Each number is 500 + 50 x the weight over its row's rms, rounded and kept within 0 to 999. Layers, rows and columns count from 0. Numbers have three digits each. The size before them is the row's rms in percent of the matrix's.

# layer 6 MLP up, 1280x256, rms 0.0941, rows 32-86, columns 0-127
115:538432521496486548520546464505488549404577565477512494543592501388522464504550431532580513478487572481504425450436498588573478408491564448462563440474564506413502567449524542482604469455556482489501603534443529504517484445508499490481563572437505505514592442495535479425528592546445550495547529501469486547489568522502476583456553480623464523501475435514465507604514563496473488525613
102:612489500456498550456528510512554447536486503469435558512440436471636460520527415567445465525439567548534583584489496554464484498450475599545556477472539506391570527495378445470397528485434578635456504516484478458514528566442453472490472558511560491410468550514521465528512526598506506428471495417555509554560447499498409518593560500579547454529550473519526515397531506488499407463487
102:460498362428417492461501513477452551597453474557565463455445381475544558496587478498538568496416510481510492462358548542488544422444527499511604503449470462496545411544511552485481573514550505591455495583487483530494539552524520548417469513505519511584556510526538464417574526532507497484499456610501482485414483526568539556526540448519539491457543515489534465532526383528460476562539
105:407433491622469426425561463426465621512516533462439415510532510536459542389514480499485480533561501544472491468516542485509467482487574582513510490524482431502448548519439423475476511597410517480467596478458491456496442461488483379601486563550485535455482558467470414486507560389524499505525599505458421526571527467500521448448555519603543576591371509501499497474530452575425587411467
097:539548497438503521450534457575465531470537576543539394569563492583564496440543480432564414485600490535492583478458505517513539427496554534582518477485486542523576480568472492497526446515447514565520442427449502478596559505548498421471548472447567397604579483444479518499540421553506457588537545442488544513585442505540413396568473534502442543635564499494582513546520541474467409487513
103:497560424506534474426359497499469452477544510465464567463452513459537486529426488499476556542480495494490524371448459446443617483475509525461417394544446467524513506439458600406563466509565508434493438483531412607516533600528415551426456528475490429580473510520469369443559466417491436510442479501559510438492563448495624385490503517549561509491565454498565450518423541540402543494524
090:467439356486474464473428498477502476511514351475517456531525479548534515473512526534521445502457485502479502491496485543474474581452574426456578428502513500480493439476463535451472481586478508483516462466493522475476517491409582476524479467485414462530465538485569448555460390495497555528483527484581435487592478487480441480569540591543425496509493484643474469553568431468472593432479
099:576542464479552403509539468462510540475521437522351469568619465483519486476461521544406480578481481482415417450460625467481532474419481504453470514475526484439497489575555575441492428536578627492488524519534482533468443479460527546478435529552525475431548544502468472463538571600481488512500537491461560591472594494424503491519584567557520499446444420534459546439512463476415473573434
090:453589440428619439576541490512521605517401540493558484547496456531481570510534551536522480550482452436530458470492505381592424480457468472502456425454524560503514546509545498558601506559484523514507486385542489455464518534469598512467536479489525471589472518458576446461456521491472517465524446519537461577524433541554491515525548463486459455544512474533510465511416564533549388469429
086:563485529451409448486407486412517387580481420340517484476580479562425478511488456479525498614541531454359516525534474548574532476467412567477506552520469432512493480482442506520524565471466496491545579439552406491461543519559542559463535479552483453508445545463538539460560498486492462497544508532445465514480483546484452503444533532592462445375529471438508596525528515517490519488466
100:450543426591497519433515468461501528423537535505553494416537494518534520482488507489570534525522500437578430420598485530462445534430565457529505451488536419547548496432408446507544466513426427508553462527529485466530445482573464543413427486438441548600492550496548544432504519493530611522482520477560574493515532547474565500514465541446524439555461527507467546469392485560471368513424
094:449534441487535476537478465551600496496531522507441527532452493461502544603533507447588481527564397504516431496407450475533390514491412471491510433521603585510498486538483477476517482492566446495550534483517493461470563499395536431521474466513391534507507569539564497542506471563438615465485442452462483513527567533515410483553482457587508467534594532490476583496490579465473455594506
109:488446498504540520558477455515604486414468399505528445489511461540424527527463532505540522468490393517500428438512528514474471466495544484486492362445525372534493610465583524571565525494477480542485518560459388539583550581499478428574503540540408512432539510456536490519525503500433507440423530527472527462571408439497452587564468473444507534535544582475500465538439529489566526455470
103:534418515470486540488561451523582495572488484536594475483477586493486529418529537505533437582541471553564496500520367522587467494507538533486546556510512530524449599632492603510485677541536571524484504469511485487535435464431495493573441468398408447489456495427489497433498436475479518538541577533541492497430552550482506562491540546507564524498484572494521487512464458497564498470433
096:504487504495547600542553500544467475509557478517466470389496445348611583470550555498497473580508628443488517423526477540453495474554565519452475557518479516483534591538529507518478488465501541533474512481465469487546476493584418471480560534540551537454439513607568507532517484550535424520571490486440546537570493490493471473548588466504405539614601509583516482516501529492484348605508
096:576442484436546523474527528464447485557476431490521480481416464533460579528490521465577521503457465514508457578561553545537565421601528465543512628482405508535462515534573490489443476542436445492444436504482586557617397433557456424569581581568535544605542495548467542433519479497532456460506401439545519434477602563605512493470540443550447480566461493501590423550466495476568527435480
106:523498474482469353572536435398550540524387410574496477563460524413500441459506478475545488552477429489498497523589495471438455475482555531530457556587503488494546491568575579492519493421453463499496436439579575571452480429557457538538522451585451531505486388485495450472505508459580502548537537466451541460443459436505495486478491622513436621536549419452496532532507543494509544488478
098:491454528454539309458493543536531449503421422454431517393508503505520556549555550505552412509571574503433492530554464452512446458596514529583441507527599497456502598376486532490552512442549470577469423506527512546556503568503522513607544483442476473471449460431490530525525473457493552485499487486486544501530508448553536580509548559574544538505592457501484588445574500504525477487553
101:476537442475583590461569542482515454481516462464558572527498534477541406445465547551481509478478407519518503476574485518520503525462479455539428590532473545523520417567463557505477508564509496466450486408570526444409501469682482508469557579555496533517523545477499618493532537643481432497521539478567512486645498410526503491455427539597464497426589479442421410499532462530392527477512
099:552495516548516488465509527473577460456520610502619509473478573484483398511525510584504497542462504535545494512456585541557516438501480592563475519622435410472477534536435534525472598497535483522448433496368539507514519533609519569553494528431485567596473567445463523506511539500459429530434543454594476488454483515538520475484491434435492490548517483495469523505618454448566584409476
103:554478512566443483589461562502546498510506494566633434511416391552434499445544454465525441467449481519499483550430501553530437556427486488442487532469500501412482531502478551476589448411553486501410486476598479537436563527466430519494478600492558526537527526511541522562520401410529435521382461543528519460516542532451624516501551562505363476542539445455538435379421523518499568572513
094:504424485499446586508601454436360588533522534496494573546493486588623531514523524479559527566497449487500547549437407496594526461629534569456444502537524537513499426564627475522651522468405473536535549428518514469502569494408601494493520433480516535591514538562586528495470442436639437505520573566514497503596463465508500542512523543462479493453546513539472504577499517461507533473507
101:529446473460482465557531398511521638504570330608502477521515477499466483561469467487544376483508498473515509482472469513477536537457559520477462515505530478530402533513495464525597603570554456508539487444479535556583510509544582482600446544607530474495517467532532408512534540542571477540548586480512420553557522496499459618542408471569483454490538459485552367434592548496507460440514
104:457577442485504530547611494466470536488419494465486426569528500461437492434529469539522482630470532569602473588456554500559457448545505529444494421517526594453484538563550583474586520494484582453464417453536611466484478510476560470557489432488502534563551543473419624459429462514491516480477491521451489488494462421499569511641536499424587532497429547511466437517431455483546529508461
093:371510533530440473587646455545584511427446554484498523570554455547535440490463542517571513478474523485483532514496561561597496543530555565530609527530598491538462486503493482525483471566469499500546464472475512482475523487575469553454517529526429548502440617559558430508517568505476461514486391510502488364493507511430450477573537506502526506591438469563468494513624517554525483564550
101:436449490480478483510600440637537442492501558471528504515522492427477480447404535574402525550492454544505527540532438520488557411455516486477531503392410490537536421571456464519563525440497424507462551476540528512525440466531553487536465511529483533492592502453465460533503528389510555507534465438512446524494511510523480385512571461487567651545545492581369465503539461549397498454533
101:453298486564602469515518468489465546487511437578472425528517538514523527591464518490456494536543531528477529497510530522525497514583507525515511437477454483453512474514460483409613555497512365498486479493496448443525495463493453556507454446520512581547478507524531463426518473475493447481559426587498477494487475538539468632451419489516499534472475471552345465584468606543412481567549
103:477461499505445476463438511519537518510497453477501549510540468579553519516434541506545369461522582517493512559560492453528407438439455550523479522593526441494489479465560479494485420514508489507511514429627485515497444501540463445520417543610518458514555474543506555464517423449573556627402570545539494509530547538555444498480509482529429512486496423519478471616511501503561530488495
109:467509519444482486470412501427529524525515373368525553448486554454441591490443497493468399547511462504453558491523527532533457518529455488478556590374415583503507538584481491514559493491547630628488511510576462435563484526505518547459435411504531489514464421419498528544447611447533498574470524455492515493504527439537444442521508518424448483503465498609585493505483536500543521562479
093:447507492477594567459433575488550521571491569475499514517563487482429495498502544511575536469466551553501452532612460499456473530526507389470574431454307538553410456509562484496505512459545525468529402512482428430566481555499512502413440509512598596507535548562486523418480436570499505537436475497594593499425520491476550555496512405533542503459554478461398577508504580518504584521524
098:552578531487493449489444530550555537402485423434562489543474487459453527420504510592452484411479483517501425472552545502524538497474527456474421482549482492445521518567506520502485442478433514560499532439530496474478497414537650500529562436570504528526554510487493602488509554448515509542509515664493595532450532446514578428556465570582491419389423501499445350536438518512526491494442
088:426509426390567494461563467514524566604510507500481462450480569510443402510427576451532480628539452542609500523520480553563397444449409479571483492534455545533544532440492580474506447488535503577593476511509482461434513584511499565529545514471429539611501478470497466530453465469463583506526537483511512495471541451467435439516467514468554563551532529480452554474488433475565438383440
101:590509484530502379446461480543493470482467460496490445493462413425499549510480466433531432472478514437433547529607548465576461509599508488434421411558502471441487503462595476594451497568505458441487514474564591541501485541546537425465554482555484593494589498487533499476468506535531481500462483598484476538428471470494587449557465462504601546486474530513468552440477583574563598498478
106:488561528411506447599563510500557401431432485652464516444495496550516478467532463552524573489428532541553583552518591503469439565503456485542477472493502504508529491474542486549503500496480583569503553535511481628506479433519449531485448476446511459521509644454531493430473592489475414420506403473441405549490528558390449475518484622588483508489583511537509398485435606508453580553481
097:636493475408492542435552473561516460482512668375523569545516489504504518469519422494497470608470534498553507481542530511539503565604594462471501588471488510437526490512438495367526478454470560521533439475458403547438442513527540461553519470450511578594414467430530459488484489571554501488593480525504507480475549471576479526541489515482542437571600410543555509506497600539537523462537
102:425467490559504379505468465497501634472545481515409521433448513538523589494496545601412455475488522501456439453557513493527576454579610533510511532522477474550510470526483542466472544471490370498493575570496471402572386429498508429427500471480483528362548554551496502593550449517478449423442500513586529489533514505418549487574449440418526467469568481482517507535545546460521436456464
100:489411496523520541490444562473465513600636516467525426482450480458465528512483444495417349467466493506523553557446582545534587480594525545502480431434486507614502486493430519563553526513466508443600465515482483536516465486476512517497529428508547427429443509406498525539427509535503568547476478445436413581507480439491496412583561449409578490521539474550569460492478513508501502547493
104:493529477491505414485527488471474482451471414480520502488420443639474449392505540522583499506465471516452486449477518503538424413459524502414547377522511522494419497625408428539435552575489531478535518477544521389554479490526392440597475526497483500528584497479536441511510488482562524514516480512547519483409483460499409580506490418484469536485584514603520529456451522462451566484530
105:496429443497475484553496583511382452497514468569560436434470513488448504444533497480573545450547478449591652483479459580471502477494463450530459475603461519474442516526479478480479560549480477489490537500469542582542484516501493579479471496435471437573495512443568463514511466433491379547456475513484509572424532479556597466477551567526421616469462493500575576512452399552484563507483
109:537541489505550517355495437525473521431501459447545438523468515553509614521597502480585507496505479534625494408529428474512528482500586415492461480467586472502447510550496450477540496570535445471516559551424414553550601544547454522574525484504562501541478443476536453539471399438507391490410470452494519473525594512550467522511474558556571482432442606526532436499514441402505500441532
100:473528453561519579613557521385421393526586540508519475518505466450441551580536480578447453488478576418543421521510551536495398473408454475480443495483507538440493469467499526434503451510468456452504478385567474387496528473465510526557523560506450559510512512513512493542526537442548554416549530467556425440494532456448517463450555481479477500489598496501502530492509483571575436520465
103:398469507449573532529474451576415455447526576497518620546581516483485629502563498536475476520503510461538490463522555517526460561514563497642473422491500563498509505434476542499562481543495480504469583455461534489524556504540436436422577496495462406590552485541509512449443517495483461501479413551566517485544517531577435543585400496522520412574437532488498488534520511480464539460592
110:602473423549502453436515507513497471490561371475569529541428571459539570576535444556500500489535499501478431490497571592501498500492527499545450533497557441492531486467424598423431601555530513587547564522455442517410538453484520549467468581497506545465521527444471525462510464519431478408468575530488497551602520491540586488381507497426505527524500473434426567526426553511572532553508
107:537551488487500470548581553604598495497516498506567563463559551524443534456537480568474520590586551483429661597445492587519500417501504543555496539458567483467538486442483511486407540505471531495456470518393445402423490443459503437566459535452538477523527502539457524526472420517399454517429553519598473518495494486395429504548479387591394523504478465519509451596531565526529538521437
097:475487418511524446494502537563526460471464501512522517467449572469503612465589513508578514521426501444509507459572398494509474522481539526522527423508562550495603476457506477550611471569438540565506509461508448466541569443523597456428507448497536437527543476482515573458548537432584555523430508498542490498539505497505488534503449559488556622513435506483573444587419494450475505573475
099:356547499395572557480594497542555470494455706507551494449478484477558459599495511453529433532543486446578406498614450462467458462402552482429568569534658530515491507513547567577534595477547446506556521467436484462525445502489525559520544536465427481387513437516489449500512481504528461515493542533480409421411509591452448413494520482476530522559535454531623433433473475507500477491356
097:429500474482485590442542501505440418461466411567401491506590582458498465430489462530492493433513391555422477462560526495542487457505579473487480419535532399463605469471446522461587501465475515438523456472579483540497585573595503501398562489529458519354504567550489471457606567505550626545546483513479511523461489539485570445479545485505482541509504465415618425438397573524506455444576
093:552554461391519547496484525537546431446528377504495570441481471484521518546469578494505439535487492493508502550615612444588507558523461526425508589563550486470484471513529440503551525461497458574449502593580450579560449533447497501421507563489538532441431482483575466580507583567508555632410485449491492497497413545464528494533528518541501518499500484550507590441427539465507456474420
110:557568467470482469395500562473504551538553534519507422531512417530494489501528480544489487530493611495497443510477495461484523504441462530554417531465504392461519586542444440510479500514430558527480507568498498561454628489621406458435469475503532507528494441544585565516442412487437525460573482489593486476526500565510568521482529454439524499402596505502449463466511492559521509455478
101:422574546574503576491586419431612526428483559508447549488439495582422494341470475494474613499462522465476546519514433492532467541511499529490469481521523504496552477432453433525557472532573468442419508443510570428480467631581426497552425478522570494505556513472483570509547566443400569524516475537515493580381486455526532544537511546458524445475488494438426504431523604494462455521453
103:400442557558469468553471536489457505439552429554568482484497570560452475415556437508575487504470445567422530541524512606385424557496444516512455558524537510538477493489504517449470568435528478471505518526548473477579516556421505551461465413488467424462506565444584451445502512505426497476517428555519482563485419519550451513491590476502558424476498550534537515435541567578458457535533
101:509517465372533526509466444528503473487517528471558490514478446351423635493517447509561574481515546486475509450551565478596439546457471545537506449534515534571508597544572566485482553492512581529535529544474454587438581504531553492513511338431514502546521554557477531422503473512525519478480536501520490538523574532528413439556537430469508453416419470480540525398554428519537510481449
083:467427531444603460454404443484520502521443470441519405477562480596500514510481486543480477418543446423454564485533497430503526508513544550434511511454493509369522462502387590500466495533474575493533506477519454484469458575522531431423470530455486463687434527522488496470409492395557477470522566450511453425596554454455463505423508559521493483540557513469421514560576495440394489492502
098:463462443472629575431419516505538454423484500433542372574525499485469533546415448564648514557534560550525583576499555536493415536558497443492402534583526499388478467517504628539477477470542573515470443493498490507482556550511483466460566492481427526464539474465403610479413415549476475457552473538487522490587535498572547509502596525423505582562495494476518483493473453470571495434504
105:481540479467521538488513456473525516401488465490459535483571512499498539532429491554538499499507459514489431432535473427495482500550586452568528416590590550456432495551465504553537475550538546423507597501475530477497571558548492520515533488515430494494503445454411449434550444513479533565550556562495451526431561447505499494396525606588516643599495490428611547474526542451457524485415
# layer 6 MLP down (transposed), 1280x256, rms 0.0133, rows 32-85, columns 0-127
117:517498507489496474489496466508521536498532487463486419574524506479548574522540343532624475557485520497422507562485463551544552545427551451568537535524555522429504523580529510553547548444523471592521529523505595528539398510482561515605550599466501493472466527514450516453453499498455496494569512522439570521477549506446514553493564521449524410537624521545486519422543524480542464571506
106:536554494498464533471458510450502394425480494520429587406501416604476506556457509429513552478539613490522547495523463460432479516523415518432585473605506517448557480493526548491499561452542535565614515601557538504487481480503465595583552512455455520489473570550482553474519495548473496521447621436452497471643468591532485525553452501623513482584523524512479494579467321481521457508512
095:486572539426475473665413489569458417556447513483567455513568496574523479448416492505488538449530517506465526543586576474416472543469510512484511570538476503501531619480472513469474428514436480415557510506478542422560464464466466491393544437374495556369458477542475452457507535557543454473526395534419466487470436483458568502469508480526505413504519503496506533493545540498513567490546
100:512525441448457467546461472464473461469582510471539459519422442537570421523552457501511476474516422517456441501549539457552584519464457554533511471456498565537513442465485529485488552486509473528521484541478498571565551525550545573460401589438451497505590444517546544577426488498530434506549551553568542452496464420492543507579545562448445489407511396576556500489494567478490438538497
090:498506540469504490516487449573475535422488510469518467486545477530534545528517429503515517504501506447484481464435574460434505519516528397487537490530489457460538509508502382531472511496592469448620541521480515478507476463526449452509486452516556451483466492458459552532529486503558513508587441447468570546366497500569543528490562503464421496581538603470566371577561577459477481478490
100:563460537518551543481636466535499468509488420541541488478480584445468551388550583407454488505553523533439485492587513437444519433467552550424468522465411473513590482403483439492454516458506593617469474417452567505555411497411506440505518433524373537591537506552461543555530482479549533519534506574470500497506557417494472452494475548560514482432475433435543515490529525480473487541428
091:560486548619386495523589505528484490572596493495494531404531448553461492451439512424510506451567551547474412490536567437435474476434554458537505397425497505565523416475539405475497509471459492469443456527437451492526527509522583491409516507452530467471518488558577519490495510462432597537592459498551485444556544518528552422476541515520392522548507555449421397554434480517481512444472
104:527511460460616478476430540596519540518487470414532619609470548509489599557473456487500482447519413550440467556480438466549482550527585495416470424523477564490481470437543510533512530473497595411522431501467551567541466506444603491448386470518552456458500476499610428513501564504482543531469527543472468515502577451472456542488501454472539579494556578583406398439496517501596512492408
096:519507558543522387458350461360517513403461439516490449472480452546464490525482400464493469423578466493419496443570528519440485545504595578455564397544527554488518521506529556522550478603538481496460543584539390404502452492462551550566537544494483501543553438431493490450490489472424491504418485439446422444525481524579533470549411517553458421523405463448557524553528499409497515549518
085:413483478502507485518507481510401419400454514428519478483501452570498455528573418416484517441597477401469617525409496550444522464465467521477564483440535484530438568514468566434508513525476440438499498529484463519487517462450570542536494487448551429485489451510523522528504521450459560448488521510417502519601503527483520479492466508498530442505580432537434426513594482509501558469515
115:550506616483444531522539466503536437523619510481489547448437447464497479461438470461485502466549649512467484529515538477490459450587458478500417531552531505471581466549491519437522435404473585555509523575455505431487523503456488533498560612545450468379488549543409469403498539386447530447394533432477484572461514540408510492416479508398522388511581579463471535446527520556468524475549
092:530518601494445552453490416535441569522543515474588540425495595594452473528470496531483473504487499423473501484463462503430439542637427416526473478478539528527611474559511451487447563427530545487645480574512574474481535444445483543367573528462454496496488491571471581450492544536506549472577511458474474532496473431491564423488434546434440535437405515501522565535476477552488444488601
100:492497535538472437556495542517521502439502501499486455508525496534515504404466535529494498442533430478568368466446506510411531484496535449420486566490530395474568397449541466476562496525496458577527437449536550426521487481509390534550573506516450511430509518597533469472502420547456542600540510450442521553521420401438627536567388542479498476528541459481530532586494466539549505492467
101:569533518524511605454503523486456492503608485453420534557446551410453586548515488473488504524493456412474547514481541540384405589524501519564405524511482527461520514624428475430429673534538508533620411504452547540511404446521513505483492515566461482504506495484528567502490507484446484557477488543537534487473505499525438483492484484453481558476476565416528509483484451494606456504557
104:584536452576502606550522520549604391590523509462495536556488411482517421530523471431430544523534492491549568516649631394495531456426544465482537584511501577515593578591487530553572437515508424457455478492492514473522563532523588474501525516551445558444440496528481492542563525513484539499470519500468453593466486520422567507413499364540503449437494535479571545488435458519542435472527
093:488518494484551547496443583441500572518424482531606536433536407697512558539499638507372479437498546501460462485566427579463487527511492469439429620551537595515492547499546513486456412469521527477446444554383455508518383415495494532509552502492565471446538495541458489531490572548495583476542562480508491497465464547599523518422517494430504529515474510505482530497377436469522479459482
101:465575559534427551521460527580472459480528497504540528556466535463460411429484534539547555533551549487565458458490602496464474504573501533530450549529559407432545514424461473584546560503524535499509527560486468503415532471522585502455549459505554454504414395482403447470479495605517569519533549504489504437485494542547562483579560564522539429461559505473525478606512551445441487504493
097:455447427523546542461438434440477445482481501392523483522519487525399528505537499477474495578494472540507511552480460588521461391643501538474501522495468585528541529505455444450420515552518526498442545589547436555557435550398558482530490462513417487524512415480543502554524513523615565504413556609465512600549611493534537472523464522461500478474495546522476629559577489528481590479419
104:632510558430467503482599472482491435436524484523552562542562492519505583463552531573420590505584509428534498471463520323491475515466432473527533501439640574535504475450635452391608514543480531523534513494536413537483506595455480510558513561508441532519490517490574601498389503396472458485415569444467495498492471569465541566460487494480491496465523534478463499490463460557579516554405
101:453516575563429520493570491546507485512476437447488457476575500563523479625502548497484523559564535423453481469456546478430520535461443433456394491502356525466462492499549469487561508543465458522500547543511511482489580491600512393474570590522562473534471512444463525423573529484533526510504553504468406569548489541520387560460508482558485488481548482511434487655533418392528548519515
093:542533446626462522592535456490536492535511478479565542546385513556470555415538431509483386448606404550502524467462421447494476464404455454449438503509466452583519492456551510530493512488513528521461413484486487607526496461486465411478489391501521526552513487551449526490563444444499462575484500565493473488494532455491450393441449516473556460506498441458527519454424469582562546581555
092:440591584597494610507452521611624520596507493439483526476509545495490552360438605493486496492596356613450542560540458475461492569502435391460494431556436526457481412468547432494471494494472524515431540493424469486501483522451487504462488531487569553453445480574469408417458549497429480508539463468486518489573476500535563546460396522532498400404499491495475489458532460451437493381530
104:529567506430571430583525497432464535529538471590576513506515411520489495463562466554481497474582576553391465468514475413453520466475485491468537513447552430418527473469527547461466593572522558531461431521495483502486510580512512448535543538520489495488553467450526512497470417473514487474376471426516442441502501436521518481534467463488583532514463579378461546386497526548472549491554
113:635355464494600546428477486550511496554495524565336470605471501487583440447440478485559453465507484518497531461436461476509509469484456532543488509504475531500478474444470478472465542617584503493511448467564556553446587509487577478517507392512523518544465530543465495436453540472468499575520488522468489518485472455460556545453468483453476512493474526463548509535514519497457548644619
100:523449354364525487461540476449524530514487460544472497486445504558413470535496558508464538509372368531465518587610498542494464481448502415422432515539471623481454487410489484487501504485506501483489510460647538527568469536485470506392346488513464496471529411488428487471438472436553495477580508518606409512538559495495515457444555462494476456531477441448491449451496431489528551479371
097:303550596532466532491476562507474528575435465513560419554511497493486546562483513540410531537501500452430450547564476461498539529509466513451510528496517572420453472472510553537505487466516338522495510450520521494502451461547470541463523525448538516566423515408527507543555416454444505517503529438453525636539493535565523614466441465455535521498567461483575490513501565568509503420425
101:443523656461486538565520417495552496519534543449577447546535493461480473471399450443436468629569541501543469455578460521502477441582546501446501507565495538488455528540537411471495468440531454423538477521462502472416536512494473516408567476549526400393558472532474478444489499561531523527525581484510570596558439531507460573440431398532482531512520525389433464529465490462455551582559
094:492496524478440521543435473490534476487493449474490484511544412543573474535522581488496593466526594423489522556559445534466432550456483552406526577508415514564452505463450508543501458521603460426462626518521580450514503450496477563491512500564458490533548437553527515548459502497435507566509532500451488466549435479472541551469538674440538543550560503513495550484465563431537472472566
108:561530551428471478348519442470535525518444438530498530533479517519376496486570553488497474471479523527501501596555503529536560500499559507392542506494437472464482503568467403541515456445435504477480462581474517387484438561509452513530557439512521540529445480457542476444431469450427571483513558517447491542512524510465577496537510522539539477441504573537521509488475501443521590471504
092:511529594482378494452531382578444493528593550551523525511519497531408418453502452540473477391458410477537560505658600526550520602487519438516488508510538502477499481499467508422452471572475561539455436490448568466450483434557527514479449480520477428503456532483534483440573452569514559492422460414466507464476466483399506539535487489388512591532586516531432595498447532504491485434508
107:538417514479424424453543446497516485435524443526405542595520484546517463492532455495468523417536526444446496534600501485468504476482530479482515553545469446559511474434542559590570519517471504515482524465507538486493521609517507431512491529523506514595530482500469417415552414513448450478411551565547552533551470586530560498438598539441454559563487480541396429584403495669444527541508
094:414636468451653497519541616441520565509384479480466478457551516481478532517456552487547486485541506583485530359423534538534506552483464627506524496455561531459505486395447496548494447472415466425492462581444522500569471452428462549484402494515479456475514595548513665477464524490431540460547538473513508520475554513570488513472463480554432575457473493601517467460566582561579531624512
103:580568395535377463474530537495458488435553531505521403491576519424511423536539524554546526499418565522571445413619498515503460419487454471532534489546523463442484507525506525488495501494506473528414536515525471433422480527538560469578501407547480462591578529467551540503546507524512442463508554592513573576521545498523532441501538571457525639436503479487498478623417507473526523494437
100:557457457604488649493574502611512472494453509571470534495531490514422479498539481485470558492501516579439525475427541456414472606479421435520574482497509547471529409511498488451476515535525550464441482462531503407559513459482534429455531663454518520407460634591599518552529540549479596604495473515518544548543488515423455440465508535577497395411550474524444450450470607474474479617533
102:492506483454569518493452551551449459550485521543600515471535452456553602459549572444519481576452439470509488511477590491383515526490565469547562482564494526520549567546467531482535469523578601484493569562461461536466543521540486537501554450552481421517425569489514574524449556470450567592525465527491478471509520493444427503462451462519535569533445545478519600469560574506439487607573
113:574499534543444391497496415500405447554574441450431398490410432521440504501495473475518506440504509515534534455493532563560457570426503420554643493540437523552513533468531552512468521426491501514446515501473506492569468571524525555457596494418437562534487443498600494502453538532516580453543468477452566435606460524468467509553416460493478517598471511406490428546534519434538562547465
102:481544584519485467532443567422498568547560522575488496420425583557503444477541483503393514521534467527618516418466499508574553565541511438457479543504494412477480549434454486557418521410440490426439451491460502472547506441519518487591506485515501489500486388451552502516496425484549423499509464483425397518482491475542556398517504502464526416438481521466486497595446463500559496469559
102:540543477505496411447455585438429518507459458541477556514506393504502451505518583420395467427443557478549398545535486499497526541406547451545563510498546504500582478486574445420518573441519617553470473472521472503532599567472499456532485478477489536428400451544596509462510482505501337455512547478511549562481516545484554614491511462518474503427528508516495424571404480523419464449501
106:472521510473494487591534532453444504565526458495503564455456488508504516509443543514417513481602547502588564516581568530423428488495556476535485422470466584505502505412455494591519497534436548588538426538496503534450424516641556641427508528485412384405540515403527481479555449506512533508434569553520501513630505504397459494479560428474533513477478512493551461525494515493424462487401
107:520531577545432395565600516476481448616532536534470446554593526535400507523404479526498486477472534490440464530451436354517477484514523526409478484518433402479541551561506509435459526481481559523433542554522540430411534488506461453455434497486476461496439479526572542551467554506480502526493440531500450533363525463527493506537455460505520510523449594576577541511494527545525505499478
099:464460499461595561509443593536460466422530534553489527439530556494532490472487630513449488499532504470570392554491428519508487529529422562496520553395589503458513459485446551565503450577511521530536444520559512519532460463535448567446535557570569507460555485569496466515513503427446533433554543493405424527541492453533561555553471515536527482469419475547517484412378481517468472449486
098:516452478529434444462513492510550451481555435466581558545497527540519533472507464414552437525460362519443531463550442548434509539511501530611497508540445414496476540475551441605531507554518486489433389609515577463389462414515398489497518523487483478402446479512490486497493546540530501495457525539446476559508529402551446540439488497424458613454575524488384426552572409383528534566466
106:608498509547532492487585561518474440572508482554558554399526456509520581417574556511499569521417449530480435536497584499490384492538457526535472491520555462510526535494509473501510504488539461462446452503536557591452484516597450534490511518552532502526481498455556536627491470507463591477473389489518458541414480401474518512523436519502492476523545538445473465503481549487570444554408
106:519504417502487508483536506490553479525606447606439491490637460487518502458448534459429593496482481480447561554443538413509563575401493551557560564510483538481474585475502547537426562426498461448525508397446509473429469455457474516563480472468516501501472462520492552463491554517433454507460375458529441557536468576507455505467526519400484431525527541484482508466537488544441550392582
096:512494507556485500538496470525478528514452516526464527495528456466530597502366526518571436567417555457506558514451454487475497547433487479454432595519513479559371460549552496535498423496470471500491509543508487454371632475554565557412502561457516480500535559528519547417472537518414492559573516499518364393410474451464534569479495490458454525458453541531472532590416559514508513509564
095:448460476550460536361384515457493611486485563504477600526476507490582506571466481446497431410550483489569356537481482474444459422475540440529547485497562542523532430539454546473526558495528535428478486465482525467441465549510555534508499534464542490514489422559448459472457543500507431526401447512498537506521495507486433490487565470514439480549473464471541471584498493506418489463473
105:481555606479509471533568542472556533503578551574562374480502475606455451541475461478569415436458535469459611556420505521403576455509521541488524562557515543493488438430553472523474534511466490453563584503470558468487507556458504561593500465583527554579500526461545477455541407482497548478464603514519516520468527597491546424495504515476530435527563419456528455522616513503472513569426
096:452517574569423526415564435467455521490555494457444599458558420499466465480479532481523495523584561484532493477540471446455505575476463470469495531459489587409566543476548548550460419427457488488502510589561470558540512444552519534475522551468514479513531521551549582449528575564544556607447488428511558427431475521552524477490465431540513396484503479498466542454449506496487439397526
106:549512402437405553543518469515482436569535546456472488486490507536564559540450548582588556565596585502566511437457566423532489583457522415598454446445473517591458493541520623505545529551550519461527517467476496497535459469516567538547507553477564394490486572467532519481527547412433514468491580491489470527514456470487593543588520431451496427474530453398554502404428432454548472490486
103:515462444506450397487404485471504557502457504487506554606562560460491491477420531541504443509407501525425492516565401433521515518510526593428461475454468522546421555607447548430469503500523517642526494482548465541475463444565569498503519531489448540480559468546520496504503484486553500526507473623541479445567549429473518394480515499554472472558519477560489550490526491563496526545401
101:627523423515513499492528487504493469543469530315456446585423518569472478591513494525534490528331518581579483478457485438467522404530523505508465471453468508501550441556499500565534545547563557475543410394531406526454560525556484467560534461462469518535396567476511511540457578530478470503505480480528537558491479548543529535580461497536576492446486531567438499579514421504558457443484
097:576554449482492553561478560431512511493513512550462532496446495525409449485466539446498547492552569427505497578487522505485506454482562528541484611482503556472503563566541487465476466436592580518516517520521509501498554512464527590491517491478513495535440484526614397527464532493449523457528558613498586538498479484513475443468372400467459531460434584452563512486477455531435448506564
080:459558606487483451578505509521553507513475572486512477464528461628637603456427522504459553525502485424512592479550467523485528423607521573488558546578481474517563522478493463554491534415541543473493516659403552479510502511397522526584581465429516425555386514522501486535461437474457499620433434528510534506581582477543473514453403447447597502451491537524483499533592482487527484591458
108:583478564487538511445490467521454430562474450458398548488556526579492487535541598532463474515567500499539571517476409403545556478522625523579495486471450462570540553508535442504577557497508377497562430402528477465459500416458501592521464503535512559553493490575491567519520499521515517549593456426493516533530511460516469550484540426520510447508391494484473580420539515514535495490474